python train.py --n_layer=21 --n_head=8 --head_dim=64 --vocab_size=8192 --norm_place="pre" --norm_eps=1e-05 --tie_embeddings=false --init_std_up=0.0267 --lr=0.00431 --lr_mult_qkv=0.4 --seq_len=1024
Each number is 128 + 24 x the weight over the matrix's rms, rounded and kept within 0 to 255. Layers, rows and columns count from 0.

# layer 2 attention output (transposed), 512x512, rms 0.146, rows 268-319, columns 64-127
[[186  81 117 130 106 151 160 103 139 127 140 170 156 108 124  79 107 143 108 135 132 106 125  88  92 120 117 110 123 112 109  89 106 139 148 162 147 115 132 128 136  88 158 100 113 129 120  96 104 125 153 128 133 116 118 109 133 116 104 115 114 109 128  93]
 [142 115 140 160 100 141 119 176 102 184 140 156 107 110 135  42  88  81 145 139 137 161  94 114 132 119 134 168 112 134 167 135 120 161 130  89 169 143 141 139  86 157 143 114 123 124 122 109 134 119 151 104 151 104 137  96 180  88 143 142 159 119 132 124]
 [158 120 124 129 132 166 143 109 116 126 107 123 153  89  99 124 146 168 160 135 124 155 147 105  92 127 135 153 143 110 137 110 113 148 133 111 134 131 128 103 109 131 146 147 106 107 136 203 114  94 102 123 134 139 142  91 140 147 133 117  98 121 107  97]
 [132 102 140 137 128 110 107 137 125 147 125 156 129 134  86 119 121 115 144 111 144 132  98 115 138  75 125 145 183  87 178 123 154 139 157 110 106 163 116 118 115 152 111 119 148 151 134  95 142 140 128 146 119 124 137 117 134 139 101 128 113 154 102 139]
 [ 86 111 119 144 122 185 107 123 117 123 151 135 110 126 110 105 129 107 114  91 130 125 124 131 128 100 123 166 133  99 149 130 146 108 126 108 104 105 142  99 109 109  92 145 132 138 137 137 138 138 154 102 132 135 109 133 165 167 128 128 135 138 123 115]
 [156 124 101 126 134 144  97 125  88 178 107 175 148 143 159 109 123 135 148 125 129 148 106 134 116 115  82 118 135 132 148 147 132 114  99 144 139 133 140 120 148 156 115 114 173 143 126 105  81 136 177 176 123  94 148 138  93 169 119 110 139 112 206 104]
 [182 134 165 151 151 149 153 150 132 116 114 100 162 138 104 150 112  84 123 138 183  89 169 125 107 109 134 163 142 134 159 110 140 148 136  79 158  91 138 150 160 142 130 138  79  89 149 118 159 127 128 114 169  82 121 136 143  68 114 122 112 112  86 137]
 [135 129 146 118 116 161 109 116 109 153 124 146 118 142 132 129 126 130 104 142 109 145 148 133 130 118 122 113 145 136 142 131 138 116 144 135 133 116 135 116 137 152 137 144  98 134 129 140 110 134 123 140  93 127 133 122 128 130 131 149 115 149 136 108]
 [140 112 163 137 132 128 102 149  91 162 130 166 122 144 125 114 183  98  68 137 145 103  82 100  77  84 136 107 158 131 142 116 163 127 112 133 172 138 166 119 141 140 109 148  93 141 105 145  97 151 171 148 130  73 147 112 146 151  98 101 115 106 133  54]
 [ 89 149 115 120 103 103  83 125 133 134  97 139 111 119 140 125 127 105 107 129 120 151 139 153 143 152 130 115 108 143 115 136 136 131  98 165 112 111 118 106 148 154 126 124 124 120 108 131 132  77 140 157  80 151 120 122 137 124 132 112 132 147 107 150]
 [123 166 127 135  74 116  85 109 109  94 139 144 130 108  88 132 137  89 115  92 140 126 123 155 189 148 121 139 126 112 145 144 161 134 161 115  80 137  98 135 185 125 142 160  74 119 131 159 126 134 144 128 100 167 102 142 103 117 131 131 107 114  61  93]
 [ 96 146 123 160 183 106 145 127 133 135 130 130 150 133 124 125  99 138 131 147 116 109 117 110 129 130 152 130 122 108 110 113 115 190 135  90 111 133 106 135 109 120 161 110 147 139 143 108 111 163 133 167 156 111 113 181 144  43 135 150 136 149 125 147]
 [116 123 135 151  99 154 103 147 132 133 141 134 129 117 127 147 110 130 122 133 105 164 135 102 120 131 121 110 129 119 180 128 124 136 132 117 130 129 121 134 128 133 132 146 108 158 137 143 141 157 125 116 138 145 132 141 121 151 147 113 135 121 131 148]
 [113  98 135 119 121 102 123 144 153 149 105 176 162 107  91 117 164 133 120 131  91 142 142 131 144 115 119 110 138 164 112 127 118 167 151 133 116 158 119 119 137 123 157 123 127 137 140 100 118 142 125 118 105  35 157 154 137 107 172 133 155 140 137 117]
 [136 152  76 115 133 146 136 135 163  72 120 109 180 132  96 124 143 141 102 103 118 119 129 121  81 164 131 127  69 187  83 140 127 137 121 115 149 129 135 134 130 106 162 115 136  94 160 144 152 140 136 110 167 104 139 176  94 101 173 124 158 103 119 137]
 [124 142 104 130 152 130  98  96 125 142 161 105 154 123 132 124 126 163 188 116 141 158 165 114 152 135 153 181  93 140  75 125 125  98 104 131 144 112 118 103 147 138 127 133 168 115 135 143 137 146 139 152 109 136 162 156 117 145 167 100 134 151 157 154]
 [112 140 130 132 138 111 123 138 108 122 115 133  75 130 126 137 108 111 116 166 127 132 118 130 139 141 145 135 121 158 146 112 155 117 129 156  95 108 149 124 129 139 114 147 126 112 118 126 135 106 135 123 145 157 124 127 140  93  98 122 103 127  96 140]
 [ 97 126  83 183 173 113 139 122 192 114 143 112 157 152 149 118 141 105 134 145 119 120 122 118 105 112 131  88 114 144  32 136 113 157 172 135 125 140 136  72 141 130 158 116  95 139 130 123 143 150 172 131 191  85 148 177  78  99 132 110 137 126 155 148]
 [120 113 101 112 134 134 152 120 106 151 144 154 128 147 129 148 111 137 133 110 137 120 137 138 137 116  90 132 143 132 139 132 136 106 134 185  99 138 125 156 115 126 118  72 152 152 112 106 120 135 112 149 129 137 136 100 129  93 155 112  85 169 111 141]
 [128 143 118 106 124 127 136 132 107 153 133 149 124 105 146 102 120 143 100 133 134 146 109 107 125 109 144 157 132 110 124 134 113 118 121 123 145 130 110 131 116 126 126 112  96 141 138 146 136  98 108 134 103 106 139 110 136 170 137 154 158 130 190 120]
 [144 123 148 127 117 114 115 133 115 149 143 110 105 115 131  93 119 109 110 116 120  88 132 124 155 124 104  97 110 153 157 113 146  78 119 102 133 107 155 158 106 131 131 131 141 185 117 124 111 115 117 152 139 115 110 126 129 136 126 164 156 123 125 114]
 [128 106 119 123 124 136 144 104  91 136 124 104 120 154 109 106  85 137 133 111 139 126 151 142 144 140 130 160 109 109  85 135 112 108 109 141  62 128 141 132  91 129 125 146 139 179 125  96 141 143 141 139 135 130 112 117 146 115 116 178 119 142 141 153]
 [172 143  80 111 125 116 100 126 131 169 117 157  82 166 107 123 132 156 135 149  86 135 135 124 127 136 110 122 106 101 108 142 101 106 151 144 163 135 139  90 139 134 163 145 115 139 104 152 118 144 159 116 122 110 132 112 113 196  98 128 141 120 142  93]
 [134 129 139 135 159 140 111 109 135  79 118 134 154 114 121 103 154 148 138  90 158 178  98 114 109 125  99  86 118 108 154 142 143 164 137 105 160 123 119  60  72 137 166  98 104 105 162 119 154 161 115 153 119 138 157 133 106 166 141 145 142 142 172  82]
 [108 158 110 126 125 132 117 110  59 135 129 135  71  99 150 128  97  95  80 129 112 146 134  97 140  70  96 152 135  91 189  94 159 118 120 157 149 134 142 144 121 135  75 122 105 125  82 121  99 122 145 132 117 134 129 101 167 152 167 133 134 137 169  90]
 [161 118 106 107 134 110 158 123 110 109  85 106 154 192 127 128 104 128 132 132 153 127 146 130  77 140  93 127 152 202 160  70 128 109 140 158 105  87 121 150 134 149  73 144 123 129 133 114 159 145  80 146 112 105 132 127 121  88 134 119 139 125  73 112]
 [123 117 137 101 108 121 122 120 127 109 121 157 184 123 116 103 132 147 127 128 153 152 128 149  84 103 123 138 140 148 124 145 130 122 152 143  91 113 158 111 106 152 169 107 156 117 148 113 118 116 110 145 164  88 148 124 106  76 157 124 103 102 185 121]
 [131 159 101 141 169 106 103 126 122 126 124 116 149 158 149 112 140 152 143 144 117 100  74 105 151  83  90 119 138 158 132 113 153 160 125 124 131 136 123 135 138  93 111 141 147 170 110 112  83 134  95 121 129  91 156 143  99 140 120  88 148 132 136 127]
 [ 68 161  90 109  86 115 143 146 118 123 122  98 104 177 116 136 113 136 117 152  77 156 140 178 154 201 116 158 161 180  78  82 118 134  69  99  93 106 127 150 158 142  95 146 131 114 100 122 139 127  90 171 128 166  93 160 120 134 148 202 141 138 112 136]
 [ 96 112 140 150  97  88 154 156 174  75 111 160 153 132 130 111 127  90 111  89 115 134 168 130 140  93 183 148 111 125  96 128 112 107 144 135 101 117 135 171 125 126 142 124 134 175 174 113 141 161 114 133 149  82 118 165 122  94 146 153  91 137 166 148]
 [100  67 104  97 134 148  84 124 101 154  88 160 133 151 123 124 141 109 131 166 121 180  91 114 109 171 132 142  96 130  94 133  84 105 151 187 142 130 145 100 101 120 164 109 105  95 137 126 115  70 140 144 112 169  97  88  93 172 110 137  92 129 141 144]
 [128 114 133 125 111  65 115 116 173  84 112 123 154 128 136 146 132 140 139 143 134 130 129 133 113  86  94 123 117 122 110 103 119 119 113 172  97 133 146 150 168  89 118  91  96 113 117 131 147 130 120 150 112 146 144 162 105 128 139 100 125 124 134 144]
 [127  91 120 138 127 136 113 128 115 122 128 148 117 109  96 104 129 111 138 108 123 111 149 150 121 157 135 162 145 151 175 114 109 169 114 106 143 164 122 114  93 116 131 144 126 121  97 119 105 124 107 122 134 117 115 154 156 101 115 140  99 131 111 112]
 [180 141 122 118  81 166 124 130 105 146 134 130 107 134 140 143 113 143  95 113 121 113 114 144 123 159  96 113 113 155 157 143 131 112 119 105 152 155 123 149 128 111 142 173 134 131 115 163 154 143 117 146 164 117 134 109 122 138  99 144 130  95 153 118]
 [148 115 113 133 116 126 111 135 141 141 135 133 130 137 107 122 118 149 126 154 135 121 125 127  99 144 139 116 107 151 139 125 170 105 117 142 142  89 113 123 140 130 115 121 139 175 125 143 119 140 123  79 153 128 123 130 132 116 127 133 119 142 136 127]
 [134 118  73 129  84  91  95 139 107 133 114 131 122 129 109  97 147 123 125 129 133 163 152  98  73 154 170 139  81 138  73 144  88 121 174 123 117 110 153 147 148 133 162 136 112 128 114 106 127 124 121 118 100 173 113 132 118 123 112 136  93 121 121 128]
 [145 106 146 115 149 125 124 185 166 106 112 116 104 169 117 122 129 135 137 145 164 137 111  88  95 128 126 153 152  74 160  87 142 114 128  97 144 104 134 158 124 143 100 163 140 145 137 146 131 132 114  96 152 120 109 122 137 157  96 140 150 132 150 115]
 [114 123 126 133 165 114 123 139 110  94 127 106 130 123 158 155 141 122  85 118 133 117 144  97 137 118 123 115 108 140 131 132 143 136  95 118 129 143 130 153 105 110 113  89 142 115 124 112 114 120 129 111 108 149 149 156 143 147 151 133 150 129 108 115]
 [122 156  78  94 160 122 148 117 125 161 145 122 134 123 111 148 122 106 123 156 102 117 129 157 129 144 138 137  95 174 150 122 127 112 127 126 112 151  95 111 125 113 121 130 124 100 127 150 122 109 131 134 134 121 123 135 129 123 140 131 133 102 120 129]
 [182 141 114 111 169 149 178 144 127 176 128 114 149 123 155 144 121 149 114 159 150 140  96 100  68  59 119 126 104 145 183 106 124  99  98 137 136 112 150  97 148 123 144  98 138 121 109 128  97 105 121 126 160 116 116 107 129 168 127  91 156 150 198 111]
 [153 127 106  93 125 135 107 126 152 139 142 145 127 124 151 148 118 113 113 117 152 125 128 145 109 139 116  73 143 158  88 128 172  76 121 167 120 136 140 151 142 122 113 115 144 162 134  79 129  99 115 117 104 123 141 127 100 129 113  95 163 118 138 138]
 [137 126 139 115 155 120 158 140 133  92 123 110 111  96  83 137  99 117 130 136 172 109 154 101 133 105 119  94 151 130 164 118 127 142 145 142 149 136 126 119  86 140 129 128 116 127 127 107 135 128 117  96 125 112 135 117 141 122 121 140 151 138 125 117]
 [179 103 126 132  67 140 165 137 122 110  93 154 142 128 146 144 122 176 127 135 124 157 144 135 106 144 137 140 149  69  87 141 143 122 141 164 120 109 112 179 170 145 106 126  85 115 117 137 126 117 108 165  90 154 100 108 125 161 135 116 102 125 134 132]
 [149 181 120 120  99 102 117 125 132 151 130 111  94 133 147 109 114 112 147 116 144 111 126 119 129 142 121 149 107 167 127 159 135 113 129 126 130 125 115 121 108 116 117 138 177 114 133 118 157  83 128 129 121 101 126 122 127 154 148 119 162 115 138 140]
 [158  57 141 159 113 171 116 123 109 162 108 174 161 148 100  92 183 103 144 131 113 168 165 107  36 109 153 188 132  90  95 122  94 140 151 100 106 137 170 134 139 115 154  87 119 129 133 134 140 103 142 139 142  75 132 120 176  80 126 131 111 109 134 140]
 [163 144  99 170 150 137 102  99 123 163 113  91 127 115 133 138 138 129 138 159 100 103 116 115 125 136 118 150 118 125 129 124 138 100 170  89 158 107 166 138  68 115 123 145 120 146 117 122 116 133 141 103 173 142 130 159 137 154 112  75 195 126 145 127]
 [167 120 132 177  85 151 133 149 115 143 142  90 159 122 154 126 109 104 132  93 115 105 118 135 112 113 101 108 133 173 137 147 146 122  70 113 129 123 115 111 138 144 101 133 114 135 127 121 143 114 123 130 124 112 120 127 124 136 161 149 145 125 128 128]
 [144 121 142 144  98 142 130 152  88 201 138 141 100 103 157 169 121 141 136 108  90 131 108 128 113  81 102 117 142 173 131 152 143  85  81 115  88 146 166 192 108 103  73  89 189 180  90  67  81 111 149 122 135 145 128  90 173 132 184 116 175 143 144 131]
 [158  96 177 105 161 120  97 182 123 175  96 154 155 165  89  89 150 151 141 123 134 209 121 162  73 160 132 127 102 150 126 154 128 103 170 145 118 135  77 114  46 116  80  89 210 139 169 111 153 134  95 158 120 129 110 127 158  96  90 154 122 170 148 138]
 [103 131 126 149 112 134 118  92 140  91 113  99 108 133 143 143 134 150 138 116 103 111 161 117 148 110 159  94 114 124 102 128 145 126 142 134 109 166 143 125 136  89 121 133 150 146 118 139 147 158 149 130 157  93 159 127 129 126  89 149 122 116 156 115]
 [114 143 118 125 115 131 156 138 129  97 109 116 156 134 116 112 155 138 136 117 133 117 143  90  88 158 117 132 135 106 111 136 131 138 100 151 124 126 118 105 132 108 116 118  91 102 136 127 147 148 119  93 133 110 103 134 119 137 114 141 101 102 110 123]
 [123 100 146 117 132 134 137 134 128 113  99 146 133 156 135 129 139 139 123 113 160 130 129 123  88 135 179 165 105 104 103  85 122 158  95 124 127 127 145 140 140 106  72 136 146 154 148 100 140 107 130 139 162 120 117 120 115 119 116 111 154 122 157 144]]
# layer 2 attention value, 512x512, rms 0.0684, rows 269-319, columns 64-127
[[134 122 136 142  86 177  80 153 161 116 105 126 103 117  93 108 122 149 118 125 142  71 143 101 105 151 153 100 117 139 155 169 117 125 109 144 139 141 106 112  89 130 151 185 132 105 103 137  78 144 106  94 152 107 138 116 133 123  72 120 151 114 104 130]
 [124  72 123 150 121 130 125 142 138 117 131 118 128 155 129 132 140 135 129 135 131 129 122 138 139 150 170  90  99 123 122 119 103 145 147 135 131  82 126 160 139 153 145 155  94 125 126 124 169 144 135 134 128 111 149 115 158 132  90 126 131 106 137 146]
 [141 123 106  80 142 164 123 129 137 126 142 137 101 131 123  85 120 120  89 130 176 107 175 122 112  83 135 119 126 139  92 154 114  68 120 135 150 129 147 138 118 102 137 125 134 139 122 118  98 108 138 105 182 150 142 155 125 137 116 131 150 137 109 124]
 [115 125 122  99 139 112 147 117 118 136 158 154 144 118 142 138 116 133 124 159 119 137  99 117 122 139 118 100 130 148  75 116 126 130 115  91 132 106 196 121 118 158 147 120 108  95 173 128 134 160 135 123 143 109 134 120  71 157 117 124 131 107 140 124]
 [169 125 103 103 171 109 111 126 138 118  92 134 112 145 131 138 113 147 130 116 134 125 129 120 147 123 160 130 107 105 166 115 107 135 117 151 171 104 107 106 166 124 120 151  66 123 123 148 149 130 109 119 122 130 103 132 135 126 120  64 140 102 113 111]
 [134 153 141 154  87 136  88 139 109 116 129 105  98 134 116 122 105 123 149 105 112 112 141 107  94 122 113 102 142 159 108 115 152 158 123 111 102 121 149 119  97 121  90 151 128 136 128 141 143 103 144 137  95 142  86 125 127 128 150 129  96 169 126 128]
 [112 128 105 104 141 125 160 126 144 146 135 155 123 126 120 117 151 132 135 147 149 126 157 137 131 119 117 143 126 129 152 157 129 142 130 155 137 153 143 106 143 122 145 120 110 135 143 104 138 142 154 110 130 149 137 146 114 120 126 154 157 121 116 145]
 [117 154  76 140 143 136 152 129 122 102 126 169 143  90 122 118  70 145 127  99 159 133 140 134 131 167 108 128  86 130 103 127 155 102 125 102 143 129 125  99 125 113 151 105 122 116 116 145 137 108 127  95 147  93 103 108 117 154 127 158 131 110 117 126]
 [125 146 113 129 146 130 147 113 150 139 142 149 152 136 121 124 153 105 104 141 115 152 163 107 147 147 108 136 125 102 140 144 137 104 131 136 115 126 107 134 107 120 142 116 140 157 160 129  98 146 136 127 140 142 142 183 143 126 104 132 164  89 140 142]
 [135 163 116 129 127 122 162 135 151 143 170 146 106 132 139 123 141 120 109 158 112 100 163 102 122 153 108 123 139 138 100 136 107 118 141 119 146  95 141 164 135  96 142 106 142  93 126 142 117 136 113 128 121 159 134 169 155 126 140 154 138  88 106 149]
 [140 143 150 124 134 136 122 130 114 129 109  97 130 150  79 127  90 110 128 101 126  96 109 115  93  86  95 111 136 119 165 138 125 100  89 173 149 150  92 123 117 153  98 147 147 122 117 141  85  85  97  74 141 128  75 119 137 100 136 122  88 113 101 114]
 [129 132  94 151 142 148 149 127  89  95 154 126 157 124 123 131 149 158  85 132 142 107 119 124 135 110 153 123 130 146  78 106 136 121 139 123 139  96 163  81 124 133 109 139 117 147 130 151 131 150 124 122 132 115 142 133 128 173  76 122 166 136 128 141]
 [113 163 109  98 138 109  95 127 136 128 137 146 107  99 174 123  73 123 141  88 171 107 135 135 107 135 145  97 129 133 163 139 148 158  79 166 115 155 154 147 175 147 127 114 140 154 111 137 134 168 116 133 103 131 144 121  64 132 145  94 134 147 130 139]
 [133 131 124 141 113  88  89 159 101 116 106 122 114 104 173 118 116 107 122 144 135 109 128 132 141 168 175 122 152 120 140 105 170 146 133 135 130 164 104  89 164 110 115 155 115 171 122  92 142 113 128 148 145 122 110 106 152 125 123 162 111 115 146 116]
 [126  93 131 137 118 115  99 155 163 136 130 123 116 128 128 123 170 141 145 128 131 166 105 121 119 148 129  89 139 116 168  73 140 158 150 129 107 137 105 144 129 146 112 143  78 122 139 122 164 122  97 140 129 147 137 129 154 106  97 132 142 126 138 135]
 [132 131 141 125 135 153 129 160 122 154 133 112 152 134  97 113 153 149  98 147 136 118 177 141 126 131  95 144 136 113 124 133 126  97  99 125 156 129  91 121 114 134 142 106 143 143 136  95 128 135 127 150  87 147 130 159 145 102 125 134 153 138 118 130]
 [123 167 138 123 146 124 113 107  87 107 156 142  80 125 138 120  67 125 119 113 124 114 125 134 108 142 131 151 105 124 129 104 128 167 119 111 110 194 126 125 122 160  89 107 133 126  90 137 121 100 111  79 100 124 107 133 131 127 158 128  77  99 122 119]
 [122 138 120 136 184  92 107 111  90 152 158 129 151 172 113 112 121 155 124 120 112 133 121 132 140 105 146 134 159 118 154 130 116 156 120  99 131 124  68 110 159 150 117 132 126 132 170 133 112 141 146 148 104 140 145 131 124 139 129 140 101 143 165 125]
 [166 155  95 160 125 127 125 113 155 120 101  96 115 148 133 139 128 143 153 101 127 102 120 138 115 127 157 114 136 123 135 109 106 103 133 131 143 120 115 112 129  88 122 145 133  98 131 135 144 172 126 115 134 119 150 131 125 141 117 133 112 139 106 104]
 [150 168 142  90 146 118 148 133 141 156 150 115 154 125 108 117 109 139 102 126 174 133 127 154 103 111 146 113 158 136 146 151 123 130 126 106 148 132  98 121 125 147 136 152 139  96 186 122 126 149 140 140 114 125 186 124 143 106 103 146 132 123 122 124]
 [106 124 105 122  92 138 145 165 142 128 133 141 147 121 125 108 180 143 134 172 119 134 105 130 127  97 155 135 157 128 129 159 118 150 130 121 118 148 137 145 159 152 143 110 157  92 122  92 119 115 148 129 131 115 142 128 201 109 118 124 159 143  95 106]
 [120 105  99 119 107 142 140 149 149 142 119 161 147 137 140 135 153 157 151 145 128 131 147 148 109 180 169 143 130 130 105 132 129 147 161 133 115 108 127 126 145 112 118 146 129 110 133 133 168 142 143 138 134 126 146 100 145 149  95 117 121  81 168 130]
 [131 105 142 112 126  96 145 140 117 110 127 105 123 146 185 125 119 107 130 145 115  94 169 120 148 155 109 129 107 125 115 131 109 101 157 144  86 153 159 133 154 127  97 150 151 136 109 133 127 104 114 114 171 134 135 143 163 117 144 142 151 150 125 168]
 [148 156  95 130 125 126 111 124 123 160 149 110 120 132 154 155 135 141 141 131 105  99 123 116 141 110 122 131 108 117 123 128 106 118 155  98 131 104 108 103  65 123 132 149 138 117 134 157 123 162 138 123 105 122 144 163 100 145 112 131 130 142 136 107]
 [119 155 147 152 115 134 119 151 137 128 137 108 130  83 115 155 164 122 103 108 125 160 173 128 118 149 122 110 142 125 147 144 121 139 121 149 126 175  99 129 133 103 111 107 127 141 100 154 144 110 204  98  87 118 111 136 164 162 128 134 138 128 159 109]
 [140 151 133 156 165 111 117 146 124 140 122  75  96 119 146 110 101 136 139  95 144  69 126 123 145 159 151 136 117 124 156 113  83 150 119 140 155 132 138 152 168 119 133  98 135 160 103  96 137 126 166 121 111 116 124 108 163 189  88 140 150 131 129 137]
 [137 126 109 117 161 139  67 115 122 149 125  87 157 139 112 114  99 138 115  61 111 124 128 118 133 138 110 139 142 123 107 125 101 158 115 126 142 145 162 127  84 155 113 109 136 106 117 134 122 113 143  96 144 126 109 129 152  95 146 135 116 122 111 108]
 [157 114 160 137 102 108 115 139 128  95  94 156 168  97 106 141 165 119 133 131 155 128 156 160 109 122 125 147 150 140 117 135 135 121 127 138 159 127 123 125 143 127 159 143 107 137 132 107 143  94 121 124 102 149 167 112 168 121 106 102 171 157 124 108]
 [148 187 143 144 136 149 127 129 117 110 158  98 140 118 124  97  93 159 159 116 185  89  81  89 125 103 118 126 121 124 160 121 148 140 111 136 143 147 114 123 110 121 102  77 142 119 126 129  85 133 150 112  80 133 106 139 107 143 103 100 120 143 107 138]
 [106 177 145 136 150  95 165 138 123 174 121 145 141 132 122 127 175 141 115 119 178 111 129 100 111 114 122 132 153 155 142 161 137 155 140  99 114 128 121 159 110 136 148 120  98 146 168 129 106 112 166 127 176  99 150 184 158  90  83 126 139 118 138 127]
 [125  96 151 116 138 166 105 105 120 134 120 162 137 110 125 150 126 136 136 143 115 122 131 121 175 162 142 137 137 123 115 120 148 121 131 150 124 118 125 120  99 154 106 131 145 150 120 128 120 158  69 107 120 153 126 110 136 113 116 128 129 137 128 139]
 [130 132 114 116 137 144 119 163  91 154 120  83 113 128 129 131 107 138 136 110 155 111 170  96 105 135 123 114 120 169 151 153 131 102 122 143 133 109 134 147 103 127 144 122 122 116 149 131  82 173 154  94 139 122 137 102 148 128 121 157 162 114 103 152]
 [137 105 123 154 143 124 134 122 147 151 127 130 122 148 129 110 152 166 164 140 134 141 149 172 110 134 129 128 138 114 134 168 179 136 127 122 110 118 120 113 145 130 149 105 139 129 131 130 151 142 138 135 129 137 146 123 126 135 122 130 111 119 107 107]
 [103 122 141 142 142 136 149 122 124 137 142 184 145 105 108 114 147 127 125 145 146 150 122 151 136 152 120 119 144 140 119 135 154 158 123 113 133 135 127 131 177 151  99 131 117 108 139 114 114 129 122 141 129 108 133  77  97 117 156 160 147 126 113 117]
 [108 124 143 155 147 132 150 134 102 140 172 120 141 161 110 141 153 111 123 128 133 133 155 152 157 147 118 126 148 117 117 108 155 127 113 112 129 161 101 130 129 110 107 130 112 136 154 101 122 151 164 134 132 132 140 133 146  78 119 130 140 126 151 113]
 [119 130 168 120 156 150 167 118  73 124 142 140 147 110 120 118 124 122 101 116 143 119 139 115  89 124 128 128  90 162  65 147 115 144  98  99 136 134 176 125  96  89  81 128 114 129 129 135 117 112 160 158 118  90 109  44 122 149 131 138 120 132 101 153]
 [123 151  94 112 104 124 133 117 105 138 146  81 142 129 159 116  98  90 128 134 123 150 143 140 111 129 115 111 116 128 134 113 114 106 146 134 134 138 135 118 150 111 134 124 173 138 104 104 126 118 168 147 128 132 117 127 131 116 160 142 116 118 148 133]
 [119 142 151 118 117  95  82 118 139 122 126 127 122 157 141 126 119 124  97 109 163 144 138 114 106 146 111  97 128 110 109 148 111 151 137 156 122 128 117 120 151 102 127 124 132 117 115 108 119 126 151 140 148 131 109 150 139  69 150 132 113 110 105 118]
 [166 110 155 152 149 104 109 130 127 153 113 146 108 149 139 139 122 165 169  82 104 145  98 148 144 196 151 126 119 144 163 124 129 189 137 129 148 138  92 150 101  91  84 182  92 135 110 174 123 109 130 157 138 104  84 122 115 133 124 124 107  73 157 127]
 [140 113 142 125 128 119 115 110 159 147 137 158  89 131 130 107 141 100 128 145 133 144 134 184 145 116  97 127 105 128 158 157 118 123 115 134 119 163 122 113 121 128 123 113 107 115 116 127 125 120 162 131 127 143 119 123 119  97 134 127 118 112 138  83]
 [141 127 145 148 121 136 100 113  90 127 119 105 147 128 157 128 145 130 113  93 123 136 134 123 126  89  96 129  95 110  89 122 122 114 123 113  94 121 150 159 144 136 149 123 149 125 124 115 112 102 182 154 126 138 125 151 141 122 121 141 106 120 112 165]
 [121 113 126 147 140 129 109 140 145 154 147 146 120 107 116 141 150 129 153 182 141 124 130 151 154 133 129 146 131 155 102 140 142 162 121 140 137 107 140 103 131 121 133 158 116 115 149 140 126 157 129 155 107 140 160 109 119  93  90 144 148 125  96 106]
 [124 107 142 143 108 139 110 170 166 127  93 123 114 131 118 110 129 141 152 116 122 155 132 137 121 137 112 152 134 121 164 114 132 118 118 114 122 140 105 126 160  98 146 131 155 124 127 141 129 134 167 141 121 121 154 156 137 156 120 122 108 133 144 131]
 [104 153 147 153 129 172 116 153 101 103 171  94 107 119  93 139 104 156 161 123 129  83 109  78 131 112 167 120 121 104 157 107 160 154 105 112 158 132 112 106  80 105 114 136 107 146 103 151  95 138 164 119 114  94 101  98 107 185 104 109 132 102 159 125]
 [113  84 103 154  53 131 136 122  76 129  93 145 104 131 104 136 149 152 107  84 126 111 119 127 130 136 150 148 109 106 103 139 126 154 119  88 138 135 114  70  95 143 151 183 121 120 123 130 133 126 135 126 111 122 118 104 135 130 140 157 106 109  78  79]
 [160 139 135 107 126 122  92 114 129 134 147 132 116 133 115 106 161 120 127 140 113 186 141 168 112 142 104 134 116 137 148 122 112 123 154 162 144 132 140 117 113 115 132 141 131 131 129 138 139 127 141 110 144 153 150 114 107 139  97 126 146 112 108 123]
 [164 109 163 129 129 149 120 158 169 107 107 150 154 110  87 113 125 129 118 128 155 148 125 125  98  83 134  98 104 135 172 146 141 200  70 129 174 144 103 112 109 181 179 164 138 110 162 130 118 153  79 130 119 110 165 120  31 106  94 107 144 118 106  77]
 [ 87 157 135 122 115 137 111 150 128 126 108 110 129 134 138 151 120  91  93 134 170 120 111 106 129 116  87 162 133 154 137 165 126  96  81 162 106 155 140 103 161 103 110  91 150 151 126  65 121 111 164 104 178  98 127 108 160 143 158 141 141 200 142 192]
 [148 126 100 153 115 139 120 121 125 110 141 118 118 123 140 124 110 155 134 163 130 143 101 119 153 147 124 138 105 100 112 145 107 117 127 122 123 118 117 115 139 156 112 126 122 139 105 134 122 139 101 116 137 139  91 110 145 152 143 112 153 124 103 113]
 [150 101 140 146 137 119 131 152 117 168 165  60  93 118 142 151 141 134 145 125 121 135 131 150 121 140 116 117 136 131 107 102 150 170 152 111 122 140 157 147 131 144 127 121  95 124 117  90 148 132 180 135 114 149 130 118 113 114 157 126 145 125 169 125]
 [138 131 143 149 105 134  99 133 105 155 125 118 163 109 120 133  86 139 152 149 145 139 147 143  91 159 128 136 138 176  88 148 146 111  90 133 163 162 147  98 113 118 173 107 133 111  90 157 131 126 151  96  97 125 139 110 159  87 120 145 130 176 101 131]]
# layer 2 attention query, 512x512, rms 0.0547, rows 320, columns 64-127
[[ 75 140 133 147 107 101 106 129 122 122 121 117 136 141 149  93 150 170 162 154 114 126 135 140 145 155 133 154 155 160 132  93 136 174 113 176 107 107 158 115 150 110 127 146  85 144 111 144 122 130  81 172 106 121 130 109 146 104 197 135 127 124 138 116]]
# layer 2 attention key, 512x512, rms 0.0557, rows 320, columns 64-127
[[134 105 129 135 152 140  88 117  87 177 177 106 124 103 126 117 133 132 152  93 124 194 138 114 156 153 114 110 147 132  84 128 112 153 100 133 115 159 107 123 176 105 112 134 147 175 111 158 146 138 147 117 106 143 143 140 133 110 127  98 147 134 153 132]]